python train.py --n_head=3 --positions="rope" --init_std_o=0.00823 --lr=0.00161 --lr_mult_o=1.25 --warmup_steps=200 --schedule="wsd" --decay_fraction=1.0 --decay_shape="linear" --doc_mask=true
Each number is 500 + 50 x the weight over its row's rms, rounded and kept within 0 to 999. Layers, rows and columns count from 0. Numbers have three digits each. The size before them is the row's rms in percent of the matrix's.

# up: layer 4 MLP up, 256x96, rms 0.0823, rows 222-255, columns 0-95
# down: layer 4 MLP down (transposed), 256x96, rms 0.0749, rows 222-255, columns 0-95
# gate: layer 4 MLP gate, 256x96, rms 0.0844, rows 223-255, columns 0-95
up222 103:431466484502436484492474519480557539415513447556530563491419509491410462543553459469504459504581455501513436427369518409511555507479459528500584443519436538456512522563544470516576476427488518464480387502556571452545523473529505411401509536467541458543494446419513511570500452608514554569
down222 107:511544439549494524533446498539500440541516599422467434545593519535553474523422487525474543537419545534492472474542517507477528476571521485528454516453555506483437453502504528468403544608419492513452595519379553569453440596523483544597468508490547622476507549605532569479486528452504473481
gate223 116:549525475536511445429465517600443529542561440539465471422499520468440445477481468507615457544467621513545507409518549504488518430473480489524533400490581502450580510456474475508507479349413482504522493515355492496501395526534553482502449490495491519463535521561447488430500482408479458539
up223 110:510519526443486510521490461457532414478463588479512505499482448554539508559477543492475581524514471496409496630593502545490496533465553499531552607461435506532501478518547517513450542604556535504491479527555514514524633459481458610511601576512547450542520462486544473660527485518542560423
down223 118:494540509496466469458465523557403551583582462539478498452500549479443428529497465454500422519500574509576500385498535454476552469498441488502496357480519458406482493455509429517525475337413471501515472512432467459536384536502567498510425498563501498466499500555516501396509449448513508570
gate224 088:459527396486526573499572527552490434415477373508522469504528498424523473519447499515466417462476483477551524551533526522495477583410521513529574426476366537512570479477504495445582451413510507479517548506448559526465532528496458574567543406542435503483578488567458453455427569435434496470
up224 086:501464446464576486578583527500483440458437432532509546525553477529429499545481499423506492522449551445480512512568590560526466606367544538474588520501476500494519551446508454447592448461523520511478579477439501597434570501594437527494500453450433526571528505581482571551429515422511500487
down224 089:485462408533512462510545538505568495398552307542506455494515482545505448408419516552517531471535479417516460515534436508565560542494516492460534507489507433483486538516543454425569485486614444538433473454500433513457495516477458531487465452512469524471528517512457500418422490372524622519
gate225 098:465515503401434572520487571548501597468451439470567504560441504477490461553532476464492543524523504512546423476482463406524476450463398475430461503440521484524462560552445450441562482588573458573472592441496591513507580478440583528434529522472539498501428584432504509486489492443622530489
up225 087:480499564424498568553512628524543545470480518506581468550410482449475516485565479575535557558559483475602462472422442416539451420450404491459470523531498474574440605506481501460538453561563522542521554500505588511565582508463593469434530529509503513512459605447509521494477504491572536497
down225 098:560494497566541470495525442452528398492560518527485514446549579488518508431450521547486454549544505516467518502563578580482526461531560522532529525468465562457489428465568543504410578382430562458519356553499446491554487507487379555539431418482465481470572447564513533494484473513408438491
gate226 109:456519511574415454404492497564549481490562490500541502582462569399495454474511582510541565473492500578485515526591471488501509571527468583492463536517595645604436474510543495540562466509555518512480454442552421505469524492473518502487551520430587467417538523485557434455488557497411575496
up226 101:505555511465386543471553507467439545553575498522493396450488405474541384476460450610470524534555527471501475481534518438506473536430416537548431607429454471500426461513477524556466545533549565560532476462537507478521487534429522510456558377515468571511486502500589494534559485487553530407
down226 110:432536511552457465344518472546548511419516454520558464511478467429506529447497578489440579497552475470473534530562471469470502496515468566498513531485533589602437459566555482517514512496529445534473389471644428529473467518460486540532514550487539577455571459504513411513529534500424617552
gate227 115:509485471496458518476520541485401497571548457593546565426500467556568459561446565380392560483475515537659566434488469451533548547494554525393469563541516453508538526474471562602515480481502546424441525501492484540559478462574561534497454501519481496491518550375520544512484512489518493502
up227 090:553501485534486477481540512451472491579473505500593500475550537578537519554509558445425499575504509583670529436516558496546556445554558460419516585511554511496539512423462528591519483493521444475431528536476478573567454393552550464538442500547531493420546497410464498459452453534532573451
down227 114:536511485401492409492512475496574512440496522443473428592483606516427487482546421548531421503513514440427383545510535520465425460553455492539454463458536528525446445533505478395478616600491419597585507513491583517432513465449477483466514491471462484502516454568463425530506509493427504493
gate228 118:528551365464483476458481475552484493382431470528498498550544532541573648501501540492580542548513520482480485480397519567522453485530552518489475480488513481487551504447457546507593452496395457513521535535466491491451538486574450432520521500536482531599567488452547610626455561550525438509
up228 106:593617430490506556510529489433536570460464485616522486540562512515456527447476538507457478551575496479587434454442625514466496421509542498490467488553549490458447498573498503529495458482587544555452422525454489543407494422440477415454459623497516473528492595478513538484515489565475562532
down228 117:523491552542549472536536560456515505522532477510538537424418531448445408515487476472444459531507477538507524460613504481441392447418527505511512479508529527452399465539580429496363570551563533482459441516501494612543448443422517520470479531410487476456469509462440362447545493490437500506
gate229 101:550500482504446520552504498372440545526424462560502501563451537537488501477601511496496467471571465453489396364410499471596476460437451555499479519489487549469505465519559501543595579553540450555451451488482418456493530409590498480510472366501522572512536580497490462495539483553501526514
up229 116:463425497490514404464563565456453420497521547471486442524545506423495482459414468512547548515463500478536507531517432609565535547495492514617469439367508541551460522432432483456453448506539478399460518527472462603545481512499590564414435514472470550494444408512479520419438505516537460493
down229 102:568522494487489614581513460473490567516435445547499555539423509573487523507592538502419468498555476484477453470516514475493492455464497523414495545677496456515549424501588499521602563505486483589533508463477507359497541489515434525559519409498539489562568599502499468531558513502532511471
gate230 103:558491421469478427519531462480437500454440546460546517473478555544562466506518458443483518497508450527491408552521516434605615441476392486445531559501483588552525582508488458457500442514548580496550493540600515564485517437409439479479526511562514535485393522592449587555514509562523509576
up230 099:525497467538551514399469490459430548507484513476542504478524450593555455493513453516548447480484502548522519460389479443529516572540535459531410536544411559413538443544407437549426587557486502509565520514476523543489504442504517374507514421494532463475365542552414443460511424528456435489
down230 104:447456593502451556527502549458548463555550483520424484486579465398490446504575502513548561453451518551436536504467479636442388514539574557464536477459464449561455419566565463548512515455552488450479502448454500409467547557580535569521488527438472444561565536478577517422500514475521546478
gate231 095:569469469510445461536545516569565559501536562517438502552514463497448496596398545571441450509518491521499473535472598527393568469503629453381487432535570489479501544555554466486594529483495489484507527475584487484475487343475534499509586515500485432485499531525496541578466529550532479567
up231 097:452437549485538513501530432451524460521512475475542526467421540465591517402569508471486536428520504466457506456518438531557420408524486511554545578424381464596545470446538608481495479572470577589417463480506502554455439531482528514461454425450479575480490488512477378448512557488442502477
down231 093:576455500428471565520471505550490500520524557512481445574558462493463481640446594566432442502474539522477464486477585503417568551523630506495440440483487496467496508549508386483580523555503515490511555518512554476454471520449513534516543529506435443511496577526587446618449607499556489547
gate232 122:484484509539539489451593582515551508546463444522552485516540493547479479504458476500526593616502544486445595514483554513436544475503521418604580495386470451508563579552427488455499503422468445515565481614533546498453489547456484558585475623478526476555530431458435527478494541574469500489
up232 124:515511471454492534466443464477463478540539472450527495478514430541508531569559530435432558564545543445478553503408431426343524460506506529529433555497535405491490545476546432526476487473636408522477475560508493560579530495451479490465555530496505400525408509469571504485583497529597574475
down232 119:532571373452393523555433496483422482482496473433456568566528436495472539474594447462504493424442424511545502478511415450547581458521553553445420492576507475448414409529492468531526435530514469415415454489481533560504574510523488422411492453470514482453530526494563525514450500448509541456
gate233 076:489448467497555476459491509533461557534559524524577470485489525526399477416384553525524478590610477520488469539530608455466519445536500352561551473550563442513545454550498497593459499429545538463435489508441467419510477567454425466467499591446568462518538470571520493494455430509498511464
up233 089:390556497524423539473526429486461396487430473427495469466532478542623471559620504476521573418410453515535498476467478515487498512454567588508435532496367506506473524425472459434544525562514433565594498445492472519499549481536509557592518449519463421507504494427495442500510506472459545480
down233 084:606432531504525402604452591553553521535591576495515558593502459503496503441435499537496458498585529492435514592484465545536551589598416491489553505438602511528471466562505549575532525505495547400462491540547518588517497484484421417484495522454520516475520454486491509494520442546511425487
gate234 114:460460541563554416513443527458492556458508538419507476538408602439487525485567424413513585476486518578504483585471441453541503530469460547475462527535455454551429469581446483607475465492466552446557468512538532478457586506539463487527509335514469458510456452559530481496529511445520419430
up234 091:454533459492432513440548462510432550528526446507629596506491399474396447531526511450421484418525467456537437468473489517491517432454442526484498484508410591523563568560441505451573443548510528521486486558484497460509444560478523593516563566511483555562451483447571561554588554436522538459
down234 109:449490524589517430546481478443517549502573538418492488534431521482438468503512483452531576473522540529515497583480452499469497487505398595383459490585411463532498511542506457514503478522463499440557497510551540487406606557547452493600512352511504452524452388559560535478503498433464494451
gate235 112:432485517455514456490466552490502418433529448423539474571472550483471432480489501442463480498541644487478613456531473607546525581440482500547532516530516451539591407450420490466529520425551479406551511592488535460532496538457506486501514496475558421584463428493543449458456471569509417544
up235 109:514574477454455469488508526431456516501561503474580552478511568451394463483482419421566597456529572534442496437522456597488560579399504441479413498519507459481446392491488504474526543429517540545550449428465493519532456515462595506483556455514560452481478533524516542548513405523541437392
down235 108:453501399536516520468490499459461531539396522465480459500409487507578523417557589598462479537552400471442512496490467466517430423572464577506512488490581554593533491516538430491525494608468487517450465470594496502482558475653451523514494480458542511482512530468445508460488636508513509528
gate236 114:557556386549547453482664449452463491391544521590493468503527546657535567495465507531510444475522477495541480538430529492558470473478532484529512458398541519434552504507434515476528486526551464503484446525478490502399433507512555463559440560517445460552496410450526501573535512471545437495
up236 103:570511404544576473430644388501502492453511530640521470505517540577537591540465500547517455470476486486520489564449507526492490422466535535507473455426509530416563565571446562478461465551557460507499448508450549497448359506514526443503473501505480487507471369513508490543526452481534472548
down236 109:461491440466532496478487489524526508546389449493536498512391483480510427509589579478569491539476529478496546473516461508452566479547497537465484533491557442544647484559599527512477497483519549490447506379460487600602551401507506609458509479516463502501486561525380462488492393535445493484
gate237 096:570535499549557413428484428555524523488579539574521519403426492517437454517471617531470466535515463531529553592551429485490458492454498502507508530498523520475370406509526440480513553511538485553484539504510488642471581485441498514418515490428474509451372480478472494570602473518483495483
up237 088:590461544563546493429508483530520505503491467526491502474403463499520516549492533461434373397514452491589444526498532515534501554423547454494442481481474478398355479455618550512452539495504462465483432481481521595506544529486450457434561501457438469433389427495578566497493486505511557516
down237 101:456488464480454555564532532483506515537426448473502476576633561455566559512562420527531534502512532475415478413419537510494580519509431461423535558544496506476586537477400539516540505497434610459515525457434531389475490481500533521582466527546499578530585572512507478397437484470524479529
gate238 081:490512398526566531531573493561479459555458489541567413539529490503472550495567527451448519457521563486455497451484471554453557564506520481582570433518453482480525610472396508440434610434518498604437456557478496484516526515547517432462507405487468549479427543560510476427515439445391559489
up238 100:519492477448519516507618481493494423577457481477526418518529498483490595528530489517531552515544503455495409409531427527407486538514550343514546406492471414522623496475525520458504621432504484550437519473534414510465432501504484516508595455556423459496509510526551452498484564452502534463
down238 093:452491407570512480552459464489525540420512524501427509456469552547535435458517555446475400535489512527423553499426557534552489506465375626528473582494585606461455496500410442541472424547545502446518478526496534551571548398489540523494447520484540540489495476471404508498460402534458523518
gate239 088:491487533450489453474422564437453515475364480479534522418436519458486480590425549417489506520547549397499506491630482510502508529483414426481472622498499556529449562544496508507481519419518466479503457589558556492502490488489438481488460549531480425476545398457541407447466531439524519419
up239 094:435471455526426574518542480583583475497598505549478508508580503488523478350563490544472529455511501585410431572397503507483492507481560537593566423498538485490457356496465547497506492459509481548456491435444477517495544520544564523507517503459493464503453537529416611533537521538508472586
down239 085:544479463480509641570455518527485480452575454541521510581509547485465517510417508532473500433468378574547529493492550500549530520487525466474583435480445415469463511451461461498531467520501531522431490453384359505488448559450577484460548500557588471471523467454554557478608451475546478431
gate240 086:633562546493556462488496548549582453550589419582592501446557549606504483436469568507397601477461480473479485477563538517519541602559505488476438477466452445485496429559456484472502512564517476538546423588527421432539449512463459544475554471522473509535525551466469438524534471476473472461
up240 089:563571562524517484533519537512502481504543451546581515446566499552552468443507578515402540473477452484500540449541533491521561648554473413490453498404474499515505470569501477469498505469508458507602494642577520450531434449492456523501599386441489486557471549465420463501504435456465522435
down240 088:513404425557514561481543540528470526481372542578552530509458503530556403509522534485490463409493450437482439449427535521526446548408425383528474548525512511468437587535484519518432508440450553467552536556497513564494505450475511459477447428577498443500418485469554598572479491430528538536
gate241 136:546480508457426610498533481560509473508500462498468556525584437522518415572430492558443434393487555466494518459527544475484538423437471415563514492555484467419588535553496542495522496549404448473503552564492643481429491534564422468563541522511454555511516422552484469550516410539502529517
up241 127:566509435460517450484583433505550562518627556425443459502502564521462492513525395493518486464474497450535578507606542485431475607535451388427511501478456490449542533459571469526526481537511507569511487515510482570475485471543593470634505418520493467469521448461446525464544523410554481439
down241 128:481490453494415516455471554449528526546478456464569584495432521494570573537420480435365454592532502513552467591561447542519618443495407510463438469595486557526466515582478500459561576559476513480449561454482424438492480394489497484552482426501473535498515497489453547473495479541508565537
gate242 104:450422471550501457479550475481565500461443412446566502510593489572548427479519530399496476369459440637471497534496538563502550547562489489509511470512486498531564488467484475559432507406519510483530547491534441490583470418368439489434482501482560449496482489415487563475510586565493520534
up242 095:493589480549524372601447465477546462536526469527439473459419471556480547459489496572539502513498402554537522468446468524471510520530520442529572476532543563509496459493490447494544567480565472556494537531473492574425569463447519534498518471616553433485494562507446609443507326520524527551
down242 113:524574554458477613465501463512428569525550531483491519506494520423516516507557488564462541558538611380440498494534467450540430455429501559480478586454472473486493535538531546455551479595456477449504421502525519490413541556643507489547489505471435580517536532546543425523504491457560406426
gate243 098:492424457487505562529495580559446521506432458413454494530533536532528495586520566509519446531497552427585528531466564512486449452527587460483563491467504541560537486491530551565473463548459511485561480629536521545428521448559430516603579441610516425456606528513513416425520533506473517445
up243 089:492462461523527528557559575526485529558435446388476523574541556478388506482461490525551475451502525480451511479487548489510443415567480495561593482537503468569481504487461554489476426464377518478546507577588513509420511587579508476498606384443537505462474480538487429422468492551575448542
down243 093:501452397490432521597424561552524439474506463516456453488498489490620489524577454549621475511435453541623495534464589510448518498457588493442474488448443546539524566472527409498412465440448520488470456516468452569493607478505518514556557545575530453461508503487529434485514496497443493421
gate244 119:549563537512506570451509461545425466540490520465522418588504531528531532492444439488448500573446485464465507475401459486482513399462451419423452474444421507477508586464507538540523550446530479410578504547551547524551511441502412508510619612512529465483536544499483404478507462466500362496
up244 135:521529511546514502523492526424643524571559451578510508480425580432517509518527488509542495497554477530542550551484526494515565502527508594426612478512452454472500461528469546386568514444606440526379489482510474431516493470486617473433435483481578493473476458456457512607463485442557508491
down244 128:492431497500488517564452447469521535539438429489468528451492494553553407484536470508530599504448540530476498586446457494564540557544448532570510544509530439596491508538551460458404503431525578498530450538444442453444455562511581427532446483519412584540444520420535470458445651507552527495
gate245 130:457472465603516477443493489509509602485408469509520426503523523463479519407476520577494519496532435485545498489491471490508442361500429469484509533424550531469451436509466574523494510452483529568487422382534557611478483496456557421549487461445555553451473542574392535426534505485537394522
up245 125:511557506439489471556510580476510378469559573509461527525507462510522549563476514397514582538421631591520532426460526469470464653528589521554498497503452445560528553517513502471556525529486508474531609591434447442508468565537475524481520489437488447554538472449521496562462514559463504462
down245 129:478488477583512495449456458508537573506441463499574446506505489489494485440483454637472445477506414446525492514487437504580462359487428437500474519392580535452485429490500517526460530487439498606479398465558544584510539527436526470526513511483541546468481606550446494433546467479468398541
gate246 093:501399434501430470526518458527495473444475511581423484472441581488458614470470500450485521492518456520593439493539455554490472404494563557509539441541521520586458488439524458478440491526471531498538451373454459451455463414545505473455460549575421483416506507428519527423545530541401437438
up246 120:566466546473480554545468610568579421434508548500513470607494423504562453474573530550494537455445553443627537453503550499472543493538511427524418570532488490552528413584533573522433536505524531480547534526531526524579399559419563498541482533565439445567471515519434481516486470504488512548
down246 108:482521523503484464469526426471414597584520522492489537388549547521484526480453466479504419544520537551363537571530481432536465563447492516478564445478487491436491577470489506460606461539513470504460483534502441488438569464534439560423547421409563593467526441547583470537480509476583569526
gate247 096:466452578422404533518458466476464576427448511444561435581534469450494469507573494503472447547529598503451549490592572529485537452494415538544466510530482475526546494460486481473475437521407510428510462488455568537496551489487392464550548466487509458591492478551609433470507549560458420393
up247 104:418491562515415499546453393504460525420550494533412529555458467500504490541540468471530425493438583506489441435474562471491490500480532464474507475564468585553585432436502431485471508458514521507563552578464591487547555559612550548520499473502578555564461521463579489483388466488525578421
down247 103:566441572577522518485450458436430535408492387489471481417493456515560493515393492490518471420509518473470473425441504508530435491531568417442534488515493531580559431477500553486481548549541456529569597542480490509427516533565542504534469471480566591542508362481508508481461512402561568473
gate248 117:447541523506395537569447553436480544514496507530596514420513437412466546522480478536478552471537413508536535501493490483594425581455468459549518506479525512505497474570477451469427477427516393599502465482610589571546522517541508497499505438501505515656491478457548558506487469560457564432
up248 104:393487584518517573471506375525401538504455451512389441431498445506506452467466502548372423455462469444444538612563509501418495443530434529514496413507487447560513573494515513456474445587458483438518445463448495439475465540490404543554542546471515507483506492576529482463492511531511524533
down248 111:470521512548445455593521516449477502500528547456553511398524443471464501567499487511493518530490398517529542538501553516626405601418464458542483488606506453508501464554508462421443536446492409501518461496578574622499503564527524533512530492519523529657518445524509541536516471552464548428
gate249 117:486515417508437531502463530484537517527477489490499499501382520562390491459521499511483559478595552538552471416575498552543460485377548525504585487522554520418567525543507546478531556473454381509568436505482477400482465502535539390557542449530523503457466536552468542593412520435485549567
up249 112:517389489522492458536529429434518531511428564541512362485465585593535479442592452508483454435495444446471482387466468550483525450492455581564465454522466426554465474520489585473478556484568454576494478484460453456477428483516479535501520353499542487551532579447447520545447519500496456496
down249 114:508567499511569458452525484520496446453468491489465565495592466392589541527445557480522449523435440465440502595432542441523493490615472415448475522456528515551517484469482426508500499494512611479487541497526535596507596522497469523432500600486437488497460455447537438398602456577518491431
gate250 112:614526435527513428460498446515406510558535592487359478623578522507464552436497498513547453391486463506527553544511497502475554448487486454503503523544527535509539522466481502491516597443494403468595461512537440526419505433528533414589487489553499502444561523434504475578519520468539515428
up250 105:389558545559513578522491576446592514451506425493618553414503467475465450548504441493470492543561561495420445471472537467542434539532454537533514493470499477457455480549501542508525400519514610535376534558468531471550502540466478574412539515397510504568465469594454547467494508517457518542
down250 108:552578508474429481516499503472506469513547553424408472567536510570492539451526457504552553494442515484478598544571479544511560493545444448433455507509484550553535462492434506488555573538399414499535432495596458465467535507598540447558562551514463488378493493478538492617571590470542497428
gate251 104:520403511467537580543507532549501562526600538467469578565503494512393459450478498536362530540455454470519468465458502450408471548514540440553525548483528556431424524492547685520538499495464556567477508494551511583428539511550492552527452483453508442539509495476494516488502610520463455474
up251 092:592627468586441413414512429421485443548497580546528463515447545527502545584525489449606499551568578486446525561531497511589514437450485501428526481524489456496503566568450430548510483577563531483543562531504402472525454448515453506453493540570532558494476472443507507592522471497553489494
down251 098:603521576495457562495501503454485464597613593499469492550498531483481478416537444461477526556469593452430506464502526480525433546550517456562548526509544493424463533543448593525525506514482594487522560528632448527429560412571412588550486552469554462525548503463502497544526561517449476502
gate252 056:469524565457456571509439519541485529518402412511544567436450432441414609598508534508527479464550537518517531528572417467533460416514531496445423552516468544509447486518472514559460511507428505447542566486530582551482438481658556557484499511512467575437521437493505493474569531472459418491
up252 057:484537475534515392504470501485531485451494563482456537536459522463565543448507447568504534522450496386576519552481444433500468614539562492473543581461574535469461537513498521452498490639427586488588486433465539546507418463441511559472415529431436529477497429584597478512487438485456490461
down252 056:427592538576421452491411496498486538481469487490505555478462452464469594487551500551492539495524569463494493519476409414524457514546565538428536613453488497504411475526523527476497497560431557416579498440414506601468418439572561526452438454461474560496492429525569514460544540475432443456
gate253 093:452479501431507512551504560516413499588431469447390505568560480490483515465522512473549501500489647390536426472593384464548598531479520587574459531472422431466470410495526497485446432477530555417530476506535531426526537512506443481520475499526390514553530502533520453472508490460516478498
up253 099:520509410544451460454537438487534523417558459598562512475486538534457505562450467531413534483536349604497557526381548546447405471516504435466552480527568514487547521462475555582555563528489443536401518500476463556488458491558602503485519535511516462509463460455448584528523508499459536447
down253 097:514480450375482524463455411451385538527435533506425518535543447563423449494522436468454582431445573544526457494524483456449471469502464525572517516444382573506447437481481564464442408486429501439445512597483526470540447567553492529530420476532408493565503482540556507455530518506475534513
gate254 128:454532459512449530516518527495456570565470484394483485508550480566518584502621458496530465490490509520499353397379530444489437515436504490468489531423459546552566541467487504589537458440505520560496498588528427503515506400522487487549383499518466542563510563528528464496509582455518413508
up254 122:478474495478499515473491559582495495438499400575476504475454509484470390518388559493477539482457536526509604547642489552505530546571462469526519490550570522476456485463550456450552511550437524523500441448527518466496481566547529484508578533383549430360483465469431596470568484541484512555
down254 121:456429479416523531551526480545408548550524430440460445473506510500600476515411442504448580550537508526457447555580539442584516627542451517572482482439402521511478476561590522505478405486459461521551462515506511425518506539487413425483476560489482446485589470555580569507536526459497527519
gate255 087:528504486446501494470453575596414526454554518541570492505482475461485444564497537552586480510355496541589472383534527486570539513527488503530536535506576505410521467484506455486449553480452410547501484480467482481512468482497653435473601543543529534464557566461514508569607424505529521501
up255 114:494414538397359497550407539488399455490398494552584524512561523546493526526469466381450513530546507499460468490534537547495593532541518451585546519516572489534563538442484385513459447530539498556539511576439511528563433541520481565509539519445545407490514468493495582523479469534479494516
down255 095:480565507570578545500587453447595502528554484477412538457516479519521498451494552514481542486529510505491499581443433462508404426510501551406446476510463447560430478539456581506592477511444557409505502424550480496425575520517398488497435463510439589557439572546523427457464577440462510498